Weights of a small GPT-style language model, trained from scratch on English Wikipedia.
Size: 9 layers, MLP 2048 SwiGLU.
Architecture: RMSNorm after each block, no biases in attention or MLP, untied embeddings, normalized queries and keys.
Training: a variant of Muon for these matrices, 711M tokens, 5424 steps.
Each number is 200 + 40 x the weight over the matrix's rms, rounded and kept within 0 to 999. Layers, rows and columns count from 0.

# up: layer 3 MLP up, 2048x768, rms 0.0321, rows 1566-1583, columns 384-511
# down: layer 3 MLP down (transposed), 2048x768, rms 0.0321, rows 1566-1583, columns 384-511
# gate: layer 3 MLP gate, 2048x768, rms 0.0321, rows 1567-1584, columns 384-511
up1566,242,199,232,160,216,214,129,177,192,156,184,157,243,187,214,108,182,160,177,146,209,166,190,220,196,216,202,185,195,248,200,171,172,193,240,212,187,150,154,167,152,209,144,207,171,214,191,138,206,208,215,213,190,229,216,190,154,124,192,215,197,203,268,242,220,180,158,186,180,171,220,214,179,198,228,257,165,167,202,229,244,215,236,217,227,226,156,225,155,184,199,175,238,215,232,226,232,182,255,226,199,204,223,184,160,231,203,240,234,175,195,166,269,251,212,223,179,216,193,197,216,186,281,143,159,283,234,226
down1566,130,205,185,187,153,166,131,170,200,199,182,226,243,150,245,147,193,227,191,171,153,188,228,186,180,153,129,225,211,177,196,185,222,180,236,179,230,182,192,164,113,182,188,155,210,276,241,220,239,174,290,240,211,199,208,68,215,119,228,268,202,189,226,210,236,195,183,190,200,183,124,268,199,180,221,197,194,187,216,239,262,195,220,232,212,237,231,200,229,196,108,198,233,210,174,204,158,219,215,202,213,158,230,240,225,243,203,196,204,151,213,226,190,177,224,153,218,169,215,212,200,186,217,146,197,187,206,226
gate1567,238,236,179,249,144,240,173,181,214,247,197,215,154,230,217,212,255,213,164,217,199,188,231,142,181,224,235,154,219,223,250,239,262,277,247,232,227,197,194,244,194,308,159,268,184,156,278,232,108,187,261,223,178,213,195,304,280,231,195,176,165,177,238,182,267,178,215,266,250,142,144,247,184,198,287,152,204,187,182,199,178,154,172,185,192,248,169,199,181,252,178,191,160,194,217,235,210,146,196,181,244,167,203,136,213,150,159,293,150,103,280,191,218,180,168,97,181,280,216,159,205,118,206,198,228,170,210,131
up1567,259,211,204,157,260,230,184,309,218,155,175,201,255,160,211,240,265,152,211,197,227,160,250,199,181,250,266,219,246,169,175,214,227,219,257,221,239,258,170,196,210,212,188,189,163,118,262,208,175,133,261,198,135,219,182,265,271,252,219,188,144,221,202,212,251,169,128,166,129,181,147,220,185,187,230,118,208,203,198,322,155,174,165,238,195,237,266,238,234,261,188,209,62,168,167,215,316,162,232,203,241,126,182,211,305,222,235,281,181,175,224,202,235,131,234,99,199,156,217,150,205,180,216,224,185,114,259,73
down1567,220,180,236,200,217,240,150,298,231,199,257,197,136,231,196,139,252,180,216,132,202,133,153,315,272,151,150,208,208,116,199,220,238,156,162,280,170,136,251,153,190,225,191,241,228,216,166,193,240,230,171,177,163,175,276,180,146,206,249,188,148,214,232,207,196,179,192,153,225,118,211,178,210,140,188,177,186,145,208,247,149,183,266,193,111,238,141,152,120,139,223,143,303,247,258,195,132,237,190,183,237,224,264,200,227,209,214,201,149,209,199,190,217,139,178,275,155,202,208,146,143,185,159,164,250,233,171,154
gate1568,123,202,121,176,199,222,224,153,175,278,192,214,211,198,225,165,226,168,194,215,210,144,233,240,163,256,194,244,228,221,221,200,186,142,240,168,185,165,168,204,194,157,221,155,200,164,157,158,261,151,237,227,152,175,158,223,199,214,242,183,164,260,161,199,270,216,223,197,153,140,153,251,205,197,201,220,231,188,244,167,203,242,206,205,243,208,229,106,179,188,280,168,229,237,195,167,139,156,275,224,186,225,126,188,225,213,231,154,219,150,190,241,161,198,237,181,220,165,191,269,183,169,116,145,185,128,162,241
up1568,278,215,173,204,248,166,178,176,162,194,146,169,194,218,164,199,194,252,207,208,183,123,124,191,208,211,177,273,179,205,200,154,227,167,255,235,161,187,214,166,245,163,217,190,230,252,209,218,209,209,167,188,212,157,128,215,199,203,153,190,239,252,201,189,250,157,232,227,195,205,187,210,198,234,224,229,215,206,227,158,178,219,238,230,181,114,225,205,175,119,205,187,213,144,288,231,202,127,103,187,338,212,142,199,232,209,173,226,203,184,147,232,230,192,154,201,192,203,176,230,190,215,222,191,166,194,255,202
down1568,144,179,230,187,195,211,213,135,281,226,208,203,350,162,222,197,173,194,173,149,198,195,182,262,194,195,180,200,220,189,240,215,161,220,230,201,214,152,216,150,241,229,243,180,172,213,228,137,288,252,183,165,225,197,239,183,285,217,243,264,205,215,199,259,185,192,183,246,251,190,180,211,231,134,238,150,161,186,198,181,172,176,155,142,181,183,240,218,185,202,243,241,152,228,210,160,238,188,115,190,162,227,205,237,186,188,116,195,199,190,255,173,167,133,173,204,213,204,222,211,264,192,136,147,224,223,230,194
gate1569,238,227,214,120,195,288,201,197,161,220,184,236,179,201,200,132,176,252,188,221,202,170,250,247,238,213,236,116,197,229,148,106,153,178,184,240,259,153,153,192,197,190,128,201,185,282,175,187,242,177,199,113,248,194,255,282,211,216,206,226,188,219,94,214,207,184,165,181,171,151,174,214,268,249,214,157,160,152,127,213,145,142,260,117,197,178,194,211,226,219,198,239,215,225,148,265,246,289,213,208,207,204,236,200,255,149,165,159,215,201,269,181,204,211,187,197,264,239,273,189,187,113,200,92,200,196,185,171
up1569,216,259,230,273,131,228,188,229,153,184,144,119,170,203,207,194,200,201,219,252,152,193,180,273,154,225,234,192,301,210,190,163,213,148,167,209,270,185,201,238,217,170,188,177,160,215,250,162,263,191,194,217,203,243,166,174,228,172,201,182,145,222,195,245,130,167,229,228,212,146,203,175,186,219,250,229,188,182,159,235,179,230,173,248,190,214,213,174,168,199,188,255,262,176,230,206,198,213,208,217,260,257,186,215,243,171,210,171,240,218,220,224,247,169,182,215,236,162,194,187,238,210,237,158,119,199,235,252
down1569,248,189,199,209,170,171,126,170,209,167,220,252,210,236,151,244,184,208,191,190,178,215,212,138,287,279,269,194,171,197,124,276,235,220,151,208,205,172,161,156,185,245,250,237,218,128,174,235,209,177,260,163,188,143,234,186,183,164,257,218,160,176,168,222,129,166,195,170,221,203,151,203,264,235,130,149,176,156,192,157,198,189,216,175,172,220,172,128,264,215,120,168,177,238,256,209,194,151,165,187,173,178,210,197,219,198,194,217,150,253,202,271,239,168,205,160,163,242,167,304,185,151,165,187,195,187,209,275
gate1570,155,149,153,171,200,198,179,154,206,140,236,216,223,206,193,159,190,171,118,183,207,223,227,219,187,126,259,182,266,260,151,165,241,167,227,169,157,209,111,199,212,145,154,231,169,173,218,208,249,183,175,229,215,204,191,202,187,191,155,177,194,177,140,231,115,207,256,173,212,151,208,145,193,253,201,151,151,182,205,145,213,220,220,138,175,215,212,244,145,193,210,225,225,165,185,192,221,221,259,157,232,224,206,174,201,148,176,176,237,216,140,194,143,257,193,202,191,186,163,205,191,196,205,219,255,222,204,210
up1570,256,199,136,159,228,211,204,185,187,199,141,148,234,229,248,182,235,148,193,180,192,191,144,226,166,204,201,210,178,182,203,149,159,203,183,168,194,264,183,214,245,192,198,179,238,239,179,220,204,205,191,184,245,157,144,227,256,235,165,223,227,215,189,253,242,241,209,180,185,238,157,199,184,193,145,218,216,254,191,204,222,166,213,198,118,176,210,198,207,206,202,181,189,195,180,195,224,206,137,159,148,231,196,206,160,205,205,222,172,221,205,174,238,161,189,248,213,168,138,161,197,216,224,180,143,235,188,165
down1570,198,161,187,158,245,185,211,207,182,223,227,166,191,180,245,200,141,206,195,144,180,218,190,185,140,216,236,248,207,154,141,168,206,213,172,206,149,230,170,154,305,242,180,141,160,190,156,197,98,263,180,213,193,166,175,324,171,221,206,178,266,202,165,164,248,209,149,159,135,226,189,197,133,228,185,264,254,206,235,163,163,288,126,217,135,139,196,155,173,244,241,170,238,235,180,183,254,210,201,276,139,91,194,118,241,166,157,157,207,211,125,240,195,142,171,263,174,192,245,158,201,247,173,163,216,172,177,136
gate1571,192,181,160,200,229,209,180,190,206,167,172,168,184,201,189,220,162,156,233,238,223,211,209,205,236,178,144,143,215,180,165,183,176,217,178,204,169,165,188,237,163,186,265,232,169,233,143,218,221,178,200,195,194,236,179,227,211,219,151,176,186,246,205,150,175,245,225,219,220,171,138,248,154,171,137,194,164,204,220,224,247,212,144,241,188,255,171,195,106,141,270,203,221,161,180,217,208,182,152,141,147,240,155,268,97,129,205,194,182,208,164,215,171,154,215,208,275,253,178,225,184,160,119,206,181,237,134,124
up1571,175,202,164,211,164,217,130,213,199,138,216,192,104,182,180,211,207,274,233,207,183,249,237,226,137,226,223,198,184,203,163,174,149,199,226,97,77,184,195,196,171,159,192,206,156,216,194,179,222,210,202,305,145,168,194,168,231,187,156,156,200,180,168,226,250,140,191,179,241,271,195,182,242,222,190,245,228,190,137,193,193,172,259,269,208,253,135,264,188,210,227,174,198,180,241,85,206,156,285,150,240,180,132,152,215,189,262,137,202,146,150,181,205,251,150,199,133,139,209,191,212,184,237,161,239,170,232,170
down1571,155,200,193,246,258,186,257,227,202,182,268,122,295,129,207,199,209,144,233,180,208,172,167,163,196,176,240,225,111,171,243,218,213,119,167,221,253,250,180,187,198,214,186,149,202,198,213,241,157,257,227,207,254,164,195,253,236,195,229,224,179,286,169,230,184,203,229,258,211,233,192,207,178,206,209,183,209,187,171,309,156,234,151,150,234,195,167,159,180,190,193,208,151,202,190,241,284,182,170,211,159,171,237,223,108,246,221,161,154,257,211,248,176,225,182,198,164,252,202,182,169,135,186,216,226,213,159,169
gate1572,233,198,193,237,227,196,159,204,200,204,230,212,204,240,204,196,224,181,203,220,193,194,166,207,186,218,204,176,218,183,202,237,147,185,219,178,211,222,174,127,195,183,218,221,159,166,189,218,220,177,234,225,174,153,128,232,157,165,194,214,218,179,154,232,208,188,219,220,241,178,199,206,205,214,165,163,211,203,178,179,204,188,185,214,200,270,191,213,246,219,235,213,186,244,223,160,189,156,208,233,181,266,211,244,189,203,228,156,200,222,215,184,173,186,201,242,170,144,204,163,181,165,211,194,180,154,161,164
up1572,223,203,209,255,227,190,205,198,161,198,198,197,189,191,227,181,206,221,207,192,252,170,189,164,182,153,207,197,184,156,164,178,144,164,159,175,193,242,170,218,175,177,202,213,226,210,221,208,192,189,225,185,197,211,203,165,267,169,164,177,246,229,126,206,230,230,211,246,184,201,187,180,166,271,207,202,160,176,212,198,143,181,148,184,207,170,205,171,182,251,203,219,235,216,188,201,231,148,177,205,113,214,190,218,201,220,121,204,228,187,276,214,245,159,226,169,242,233,158,234,190,247,215,156,161,204,191,184
down1572,214,212,186,194,196,191,148,235,173,221,211,132,202,232,220,157,193,181,220,120,189,149,215,195,211,143,163,195,259,169,216,204,139,204,205,237,155,212,211,244,191,199,144,233,184,171,275,191,223,117,221,134,206,231,234,219,277,264,161,208,168,225,218,175,218,136,206,190,167,203,157,195,157,232,186,202,230,229,219,188,152,280,223,187,180,258,243,208,209,239,181,198,176,235,235,226,224,199,169,217,151,175,189,235,229,167,219,234,178,168,259,241,203,160,163,182,178,158,218,157,202,176,209,169,214,191,214,205
gate1573,256,185,269,184,189,241,174,214,236,177,238,247,252,204,252,188,219,275,177,151,294,194,126,192,148,242,222,219,252,226,163,223,257,117,169,220,179,184,178,124,228,246,239,198,205,184,174,195,223,204,173,190,196,183,202,175,250,143,246,222,244,250,184,265,143,174,102,204,194,198,271,99,191,207,133,199,222,191,220,73,125,260,124,176,181,196,184,181,180,205,186,213,171,274,189,164,301,287,236,237,191,225,178,179,259,239,208,169,211,149,218,144,239,130,194,219,239,200,252,171,142,224,228,223,198,180,172,236
up1573,145,190,189,228,216,246,220,104,237,263,203,202,161,135,225,224,128,241,287,248,260,214,185,306,162,154,265,171,133,185,249,167,196,180,163,161,161,252,223,239,114,216,162,193,255,200,202,186,167,144,133,224,177,202,289,163,179,199,186,246,174,210,205,202,350,178,234,103,203,252,162,94,231,145,242,174,244,242,144,251,263,200,167,238,198,250,214,160,190,203,205,186,312,227,264,182,165,194,170,186,151,180,199,231,82,220,153,170,177,228,203,282,195,146,172,260,295,205,180,277,264,285,169,139,169,213,246,193
down1573,181,209,203,253,234,173,195,210,201,141,204,260,242,181,222,215,110,223,255,209,187,180,278,170,351,226,247,193,252,212,214,153,281,156,181,237,237,206,288,210,200,261,224,244,179,214,153,250,212,163,208,202,275,222,174,196,174,200,239,255,222,245,164,238,196,266,163,168,177,229,178,152,145,167,182,139,216,223,291,231,209,174,199,204,219,171,256,187,278,168,180,242,259,189,250,211,148,221,223,131,279,231,176,185,292,131,215,190,170,178,257,166,149,166,229,168,250,120,140,209,120,257,204,174,150,176,245,245
gate1574,157,295,230,157,191,212,174,191,222,201,208,125,255,259,183,277,165,184,196,245,195,211,229,134,287,156,218,188,180,228,127,212,169,145,245,160,166,191,170,185,181,185,196,207,160,228,222,221,265,196,166,227,161,197,147,156,220,134,230,231,163,205,185,242,198,225,218,180,257,245,195,201,187,183,159,240,188,163,313,194,199,183,270,200,220,164,206,207,224,229,250,225,223,137,228,213,206,149,203,290,281,166,275,179,301,184,194,182,230,191,224,247,229,205,163,200,153,150,180,220,201,214,207,153,216,240,244,116
up1574,181,276,226,156,228,183,172,206,210,246,248,157,236,249,184,272,177,193,181,230,202,243,187,140,238,205,230,220,196,208,147,200,152,151,263,192,205,183,150,199,166,217,167,170,156,223,188,236,224,233,140,217,160,190,181,186,203,174,206,263,204,204,223,204,234,232,266,202,239,230,202,185,209,164,180,218,219,178,290,123,180,174,281,206,195,149,232,185,236,223,225,230,230,180,246,211,218,173,215,267,223,195,272,178,244,242,174,203,199,177,224,214,184,157,174,188,194,184,159,167,181,178,219,157,181,203,237,173
down1574,163,181,166,245,230,187,202,257,202,156,189,236,255,151,173,146,191,188,223,169,156,245,206,221,238,232,188,226,123,134,241,263,121,251,208,251,274,256,221,199,201,227,200,186,218,253,172,278,237,175,197,233,230,270,224,148,195,193,209,201,145,89,137,225,191,269,232,202,245,220,223,206,142,189,234,229,254,178,215,172,228,238,217,291,157,203,87,170,197,203,188,232,249,190,221,215,200,239,205,264,178,234,270,107,158,252,207,209,209,179,203,181,161,197,201,197,143,221,175,256,198,243,250,137,190,192,229,205
gate1575,260,206,172,225,174,220,231,163,219,227,246,158,159,178,265,176,199,133,201,203,214,222,243,243,173,115,180,128,195,124,188,232,206,195,232,238,268,157,196,217,204,196,130,173,229,200,190,198,222,219,176,220,223,183,164,246,132,212,208,284,175,118,128,214,204,221,241,202,189,147,150,217,153,221,156,163,194,168,219,274,186,234,207,140,194,182,162,295,203,222,192,179,194,221,244,234,172,241,152,236,170,332,249,172,255,290,208,138,135,185,256,156,254,263,168,231,222,270,148,245,198,213,177,180,197,249,148,236
up1575,126,220,272,187,232,157,205,217,176,162,182,204,248,199,184,210,163,283,174,221,164,194,181,139,238,276,200,231,167,260,217,183,243,225,191,174,107,254,188,191,137,203,286,207,177,209,205,227,200,186,216,186,181,187,205,154,261,191,201,189,244,241,261,174,140,150,134,181,173,205,220,188,199,154,211,217,184,192,147,160,164,174,191,217,218,183,235,155,202,207,247,252,190,187,172,160,185,166,223,221,224,153,154,200,163,131,180,190,223,219,223,254,166,159,239,182,185,175,229,195,206,178,208,233,190,160,224,200
down1575,195,295,201,201,241,207,265,220,209,202,201,255,200,204,223,233,194,254,166,157,109,171,199,212,199,153,170,270,169,235,232,305,245,219,162,249,148,154,250,174,152,185,233,245,153,278,187,224,169,210,269,143,137,157,258,175,205,239,239,178,252,225,238,248,178,145,201,251,253,216,273,239,198,250,151,242,193,145,246,147,185,155,157,235,218,200,170,199,229,216,180,241,202,182,201,154,190,210,231,187,203,240,236,224,161,197,164,133,207,154,269,202,177,169,218,189,172,277,163,140,282,206,210,262,203,192,166,275
gate1576,165,221,199,197,204,221,208,200,284,216,239,298,175,263,214,173,164,216,177,175,150,149,184,178,158,264,161,179,234,243,235,197,167,192,178,159,142,204,179,205,137,189,196,199,230,178,218,211,235,158,225,234,229,207,195,158,189,164,214,166,230,257,184,188,231,205,235,248,233,216,239,216,195,226,213,179,184,188,178,164,197,184,178,191,180,248,240,183,235,216,176,235,220,211,181,169,196,184,216,224,217,225,211,237,201,110,287,211,227,253,179,213,204,240,246,182,244,169,184,283,185,186,184,186,208,167,190,197
up1576,136,166,169,202,172,226,177,180,239,220,182,265,174,216,196,205,215,136,161,212,152,133,197,204,193,193,192,174,185,180,167,206,205,185,189,139,182,214,200,225,187,200,182,206,221,127,242,224,155,148,149,224,224,213,171,169,225,226,210,223,199,176,233,154,201,238,200,253,203,207,248,203,230,183,159,105,142,181,221,181,200,198,192,199,238,222,189,186,181,152,199,183,240,203,169,150,228,218,183,193,112,191,236,234,266,162,197,203,182,210,237,158,201,210,242,186,149,191,270,142,227,124,157,147,193,160,135,234
down1576,244,219,163,257,202,188,171,193,191,268,231,162,184,174,251,195,173,220,161,169,128,217,158,280,125,174,168,218,212,159,229,190,222,233,217,207,204,185,259,279,186,205,239,210,151,188,150,158,268,240,90,162,155,239,245,199,214,212,210,193,117,176,208,242,194,214,137,204,198,225,224,208,230,188,185,235,195,265,221,244,143,199,236,251,272,169,208,208,176,182,217,188,203,123,213,152,221,244,244,197,198,261,168,201,213,206,136,212,208,136,133,223,225,208,272,211,214,215,246,239,239,178,192,225,230,156,240,210
gate1577,195,235,241,141,196,230,140,195,175,156,227,190,217,179,197,154,188,210,243,184,226,226,175,164,165,224,192,186,234,152,215,236,221,139,155,232,210,236,231,202,171,148,189,183,205,181,151,214,220,131,240,162,231,184,171,225,158,141,224,189,271,233,238,181,219,267,192,267,264,192,258,221,186,224,188,188,162,201,184,202,204,218,173,250,186,239,189,179,233,162,235,258,216,219,141,200,186,107,205,213,244,151,171,157,280,279,265,194,181,171,147,238,236,183,173,196,200,188,196,154,166,210,191,191,237,245,229,204
up1577,159,195,200,142,190,187,195,199,241,199,214,229,196,175,176,137,186,237,247,154,179,236,234,200,196,174,153,232,203,138,205,158,177,181,241,254,163,230,185,185,185,198,154,203,173,181,236,159,242,152,196,148,195,202,218,220,193,138,175,219,248,190,224,249,186,215,207,179,227,238,134,237,204,176,196,195,168,200,139,245,259,210,134,189,186,134,194,250,204,228,188,187,223,167,253,221,206,183,249,192,206,175,138,189,214,188,227,190,167,197,174,157,197,231,161,205,205,137,269,165,169,150,217,101,242,246,221,211
down1577,226,256,176,274,171,118,308,230,228,202,188,208,294,179,230,228,191,210,195,150,149,179,179,178,253,162,249,255,269,196,242,215,205,219,206,202,187,205,176,161,227,167,187,207,234,184,214,188,261,150,240,168,198,195,217,190,215,178,200,163,128,260,233,211,273,128,268,200,255,241,189,277,124,196,170,184,171,166,262,191,181,243,209,215,305,236,256,171,169,177,213,208,170,163,172,127,104,170,249,177,239,152,216,209,186,171,190,197,169,199,194,225,195,263,201,190,216,226,219,253,206,207,173,214,170,125,209,211
gate1578,234,213,192,230,237,165,220,255,147,223,190,232,246,210,241,196,271,145,200,208,188,139,199,189,163,226,277,199,191,203,192,178,213,241,189,230,206,157,208,133,210,137,221,216,174,244,192,238,178,201,213,259,204,200,251,191,135,184,228,228,166,186,209,192,172,264,159,139,187,199,179,163,232,155,180,188,142,241,245,164,205,206,143,149,202,231,145,194,261,191,177,193,271,256,252,273,186,154,198,278,156,184,167,202,250,159,255,273,211,205,258,143,211,240,214,264,194,201,229,204,217,182,184,217,249,185,116,249
up1578,199,141,178,212,143,178,235,232,174,190,232,148,264,169,220,183,166,209,226,203,201,189,233,178,224,171,200,187,159,224,207,228,200,227,195,126,222,207,216,183,188,196,229,223,209,197,210,216,215,250,151,166,250,247,199,184,298,280,244,197,216,152,188,136,252,148,231,219,128,217,162,201,183,218,200,175,223,225,147,181,202,173,151,286,166,165,174,223,125,200,169,158,115,195,192,165,155,245,147,134,242,265,151,201,156,287,232,169,223,223,178,217,204,238,149,196,240,174,226,180,199,187,234,234,190,147,297,186
down1578,257,256,246,192,221,173,257,262,203,152,213,151,230,150,166,163,171,188,181,173,208,126,201,247,182,267,193,218,202,244,240,201,192,222,185,232,207,255,156,216,193,143,137,207,213,214,148,169,249,214,122,214,193,244,180,108,210,170,179,100,129,206,222,203,227,228,165,238,233,240,233,194,202,268,305,164,175,163,197,232,222,251,260,199,147,191,195,195,214,231,174,265,276,178,126,215,299,164,224,247,223,215,188,209,212,193,281,250,205,112,183,187,225,234,171,201,275,126,220,146,204,213,224,139,194,204,241,198
gate1579,144,192,103,202,205,300,199,125,162,162,200,178,226,129,176,199,251,173,216,158,223,158,219,177,149,223,122,196,218,250,267,168,200,227,200,206,231,216,239,168,133,150,187,171,198,248,193,195,143,183,214,269,191,167,186,307,204,247,202,188,243,210,154,181,216,243,171,234,203,127,183,116,152,183,203,178,270,165,190,200,140,195,232,321,160,188,252,191,204,246,249,184,179,240,168,205,220,216,248,194,135,197,244,201,248,259,247,227,170,95,282,235,178,154,185,236,211,243,174,156,208,286,201,213,183,153,190,163
up1579,143,157,217,217,106,200,189,140,216,155,169,171,285,253,207,205,247,203,237,225,224,190,199,185,101,162,125,200,169,237,218,180,201,238,131,194,153,153,130,221,185,187,190,170,191,260,223,168,159,257,164,216,202,224,192,287,262,215,152,184,233,173,248,211,185,206,203,216,214,151,199,128,129,193,207,163,201,167,199,179,197,163,224,272,193,229,180,168,186,239,221,201,201,245,164,178,254,248,176,207,125,192,243,173,172,255,246,190,211,130,110,171,225,193,253,195,301,168,181,213,188,228,259,183,211,159,160,142
down1579,215,185,156,218,165,256,129,158,219,135,143,183,237,200,186,209,185,172,177,228,219,215,155,149,208,228,254,179,209,145,183,199,251,232,191,207,168,216,246,260,161,206,182,171,264,151,286,134,194,216,162,211,141,231,209,247,159,164,199,192,218,278,260,211,134,231,235,194,195,179,119,104,223,122,154,178,195,234,172,207,156,175,253,281,209,187,156,181,181,119,169,180,223,210,142,194,257,92,149,219,132,292,180,236,231,218,197,194,180,158,178,198,217,234,261,225,213,173,124,193,217,262,164,152,153,191,149,178
gate1580,172,275,184,170,251,201,184,259,194,179,201,185,247,127,174,196,156,192,247,153,178,174,185,129,182,232,252,201,141,172,191,200,158,178,217,178,129,164,150,154,202,135,197,243,164,245,235,203,149,179,180,193,233,199,284,176,133,221,237,226,159,208,134,171,211,218,142,158,230,205,189,186,193,188,214,242,145,208,190,167,212,175,192,146,180,258,251,209,233,217,168,213,164,245,186,198,147,174,165,220,217,160,216,188,129,236,193,183,190,180,152,182,218,182,200,254,201,267,217,167,223,201,244,156,205,162,169,248
up1580,132,153,230,239,139,244,216,150,179,179,210,229,191,244,242,188,228,239,176,241,164,209,208,241,239,179,177,189,240,222,210,217,220,219,170,201,220,150,244,170,163,216,258,252,153,199,165,109,216,240,175,191,179,217,207,232,288,215,126,212,257,163,192,213,225,261,140,227,179,201,220,204,222,215,170,206,215,224,165,219,186,168,234,208,234,129,137,199,184,170,249,151,208,208,184,216,211,230,183,188,220,235,215,187,189,167,186,157,188,150,232,253,174,206,195,181,230,164,190,215,202,211,199,251,218,220,140,182
down1580,204,171,208,214,206,207,183,238,221,235,171,212,188,214,245,219,240,230,231,187,184,166,189,198,137,320,114,226,292,135,119,253,172,213,150,248,176,217,282,199,122,175,213,121,176,161,203,158,240,181,183,217,162,242,186,191,239,222,141,188,187,214,198,135,156,190,352,239,213,213,178,212,178,122,131,205,193,212,185,234,196,187,186,248,210,206,229,225,216,208,212,179,168,238,282,243,152,151,184,216,167,208,198,173,219,190,144,246,215,197,227,85,152,184,164,176,214,269,171,210,163,229,199,187,155,200,223,146
gate1581,207,263,279,204,221,183,227,189,165,211,160,276,181,196,243,208,264,195,197,115,229,154,283,183,144,163,209,211,193,193,191,247,262,163,132,284,146,222,217,230,172,177,183,196,173,211,187,237,259,186,199,152,226,250,200,188,260,204,234,268,176,174,177,202,218,200,120,281,176,262,211,187,233,217,126,180,175,176,185,220,196,244,311,178,180,193,162,197,184,106,217,214,215,162,245,186,209,100,204,229,180,271,238,130,196,216,107,101,139,194,204,183,223,197,185,191,270,145,165,215,207,218,198,208,257,216,147,115
up1581,210,252,246,228,164,215,222,142,160,210,238,180,196,222,170,174,216,170,228,206,229,266,197,270,237,188,242,177,155,163,185,181,148,205,246,193,169,178,202,175,115,238,211,224,160,222,162,202,206,102,182,183,220,142,156,179,170,247,197,198,158,253,201,170,211,151,186,199,144,152,154,165,165,205,193,236,231,269,140,244,184,193,207,185,168,233,245,171,179,251,190,189,168,227,177,231,191,134,140,181,291,212,242,176,275,173,215,205,213,248,192,176,233,183,172,161,181,115,237,248,236,183,230,230,188,192,193,176
down1581,107,181,241,187,167,167,186,209,268,202,220,157,195,167,238,209,243,139,189,112,252,171,219,221,193,152,266,179,234,140,171,161,258,196,107,153,190,183,136,215,213,195,218,149,195,199,238,181,243,288,202,194,214,189,172,181,212,188,268,128,231,175,213,225,192,189,190,233,247,177,259,261,213,286,199,183,152,99,171,194,196,193,216,179,205,237,297,241,233,252,147,169,187,142,186,176,247,211,204,174,124,177,220,187,178,185,146,192,173,222,190,213,254,250,191,224,145,263,160,198,136,177,150,216,234,219,131,197
gate1582,161,192,225,224,241,178,189,182,231,207,165,169,154,232,246,207,218,198,264,184,185,185,216,187,147,198,207,237,141,186,176,230,211,210,243,254,238,186,243,170,215,193,126,217,203,173,192,195,214,210,219,184,161,245,203,165,195,175,212,170,276,158,155,210,186,215,232,224,202,145,174,215,219,226,208,226,217,134,252,200,216,194,147,187,216,142,186,164,201,166,201,187,171,216,234,197,168,148,166,141,193,210,196,213,195,216,235,228,182,152,253,186,214,204,189,237,194,155,149,183,210,211,227,162,159,178,205,205
up1582,244,176,191,207,190,184,245,207,163,184,152,239,170,202,249,262,159,230,265,242,187,193,160,177,144,265,202,266,207,274,214,195,246,181,212,273,195,160,183,208,223,189,217,212,175,203,180,220,185,225,188,191,218,225,281,194,227,195,189,148,243,213,199,173,186,217,199,218,201,195,152,192,234,193,197,198,235,140,168,232,160,201,182,224,186,235,196,183,219,195,221,219,153,191,251,232,194,194,217,173,209,197,152,213,251,214,189,237,197,188,230,166,195,194,172,140,268,179,178,171,196,180,197,180,228,208,189,149
down1582,237,221,187,224,194,184,196,254,208,175,210,296,225,156,285,177,204,188,192,205,262,204,224,190,201,192,245,204,224,217,229,208,138,162,166,224,214,252,188,263,190,225,141,210,197,198,226,209,268,227,232,199,158,230,237,167,223,188,212,187,170,179,171,243,166,205,240,187,275,226,219,273,173,275,183,228,249,189,209,198,209,159,167,175,254,281,223,161,180,218,190,242,184,197,200,275,207,181,242,258,238,198,106,201,207,204,191,145,242,228,245,159,90,197,170,118,230,221,127,215,218,167,218,173,219,154,159,161
gate1583,179,183,217,255,187,209,274,182,184,204,260,221,193,209,178,214,168,185,125,215,206,185,218,142,155,212,218,227,170,307,223,154,177,119,192,177,191,233,174,297,219,144,154,180,174,268,256,166,214,256,185,213,206,110,187,219,231,124,253,194,153,184,203,261,216,195,225,185,169,173,100,219,183,233,292,222,246,207,255,223,210,207,164,241,243,208,217,172,223,218,254,236,284,226,226,115,159,269,209,162,130,245,151,201,176,124,231,217,215,249,258,209,160,161,206,242,222,188,180,260,217,165,257,196,177,245,111,199
up1583,173,178,183,146,235,180,184,242,140,194,258,158,138,206,210,96,177,289,231,208,120,183,218,296,211,204,204,210,170,224,115,206,206,178,213,158,262,165,252,213,232,74,177,140,87,135,316,166,226,203,169,178,235,92,245,230,218,217,288,227,194,226,222,278,154,151,192,256,213,211,184,192,197,253,199,225,239,194,223,273,125,212,192,221,224,157,204,154,155,208,238,183,245,222,237,162,195,182,192,156,163,246,195,165,163,168,198,182,187,174,238,224,233,207,191,203,254,187,192,258,237,213,206,136,219,237,101,203
down1583,247,243,210,153,225,185,131,245,186,229,221,185,239,226,225,146,242,209,173,168,231,233,182,144,193,203,194,143,164,115,260,150,196,267,203,290,196,209,141,177,194,238,233,168,198,209,185,145,188,223,225,150,218,225,209,250,264,203,239,210,259,157,190,189,176,172,207,230,163,251,198,222,170,218,175,188,188,228,195,155,198,277,159,193,207,174,234,173,169,152,196,202,174,179,240,150,182,216,252,205,185,172,199,226,162,307,255,227,127,174,192,240,210,202,206,174,310,189,146,141,229,200,162,218,214,234,214,179
gate1584,235,205,287,272,132,255,272,185,211,193,190,212,184,254,232,192,220,170,252,262,179,221,190,171,216,208,175,205,209,205,191,209,199,201,153,193,192,127,136,230,191,147,204,147,265,146,222,176,246,291,148,143,235,220,265,154,209,244,142,211,207,216,210,170,217,198,206,169,223,181,199,179,158,166,189,173,229,161,256,270,156,192,212,161,192,239,208,223,161,247,216,211,202,181,188,210,228,216,241,173,206,192,261,175,156,140,189,105,179,229,166,256,175,190,171,220,246,179,221,176,195,225,170,256,188,217,230,198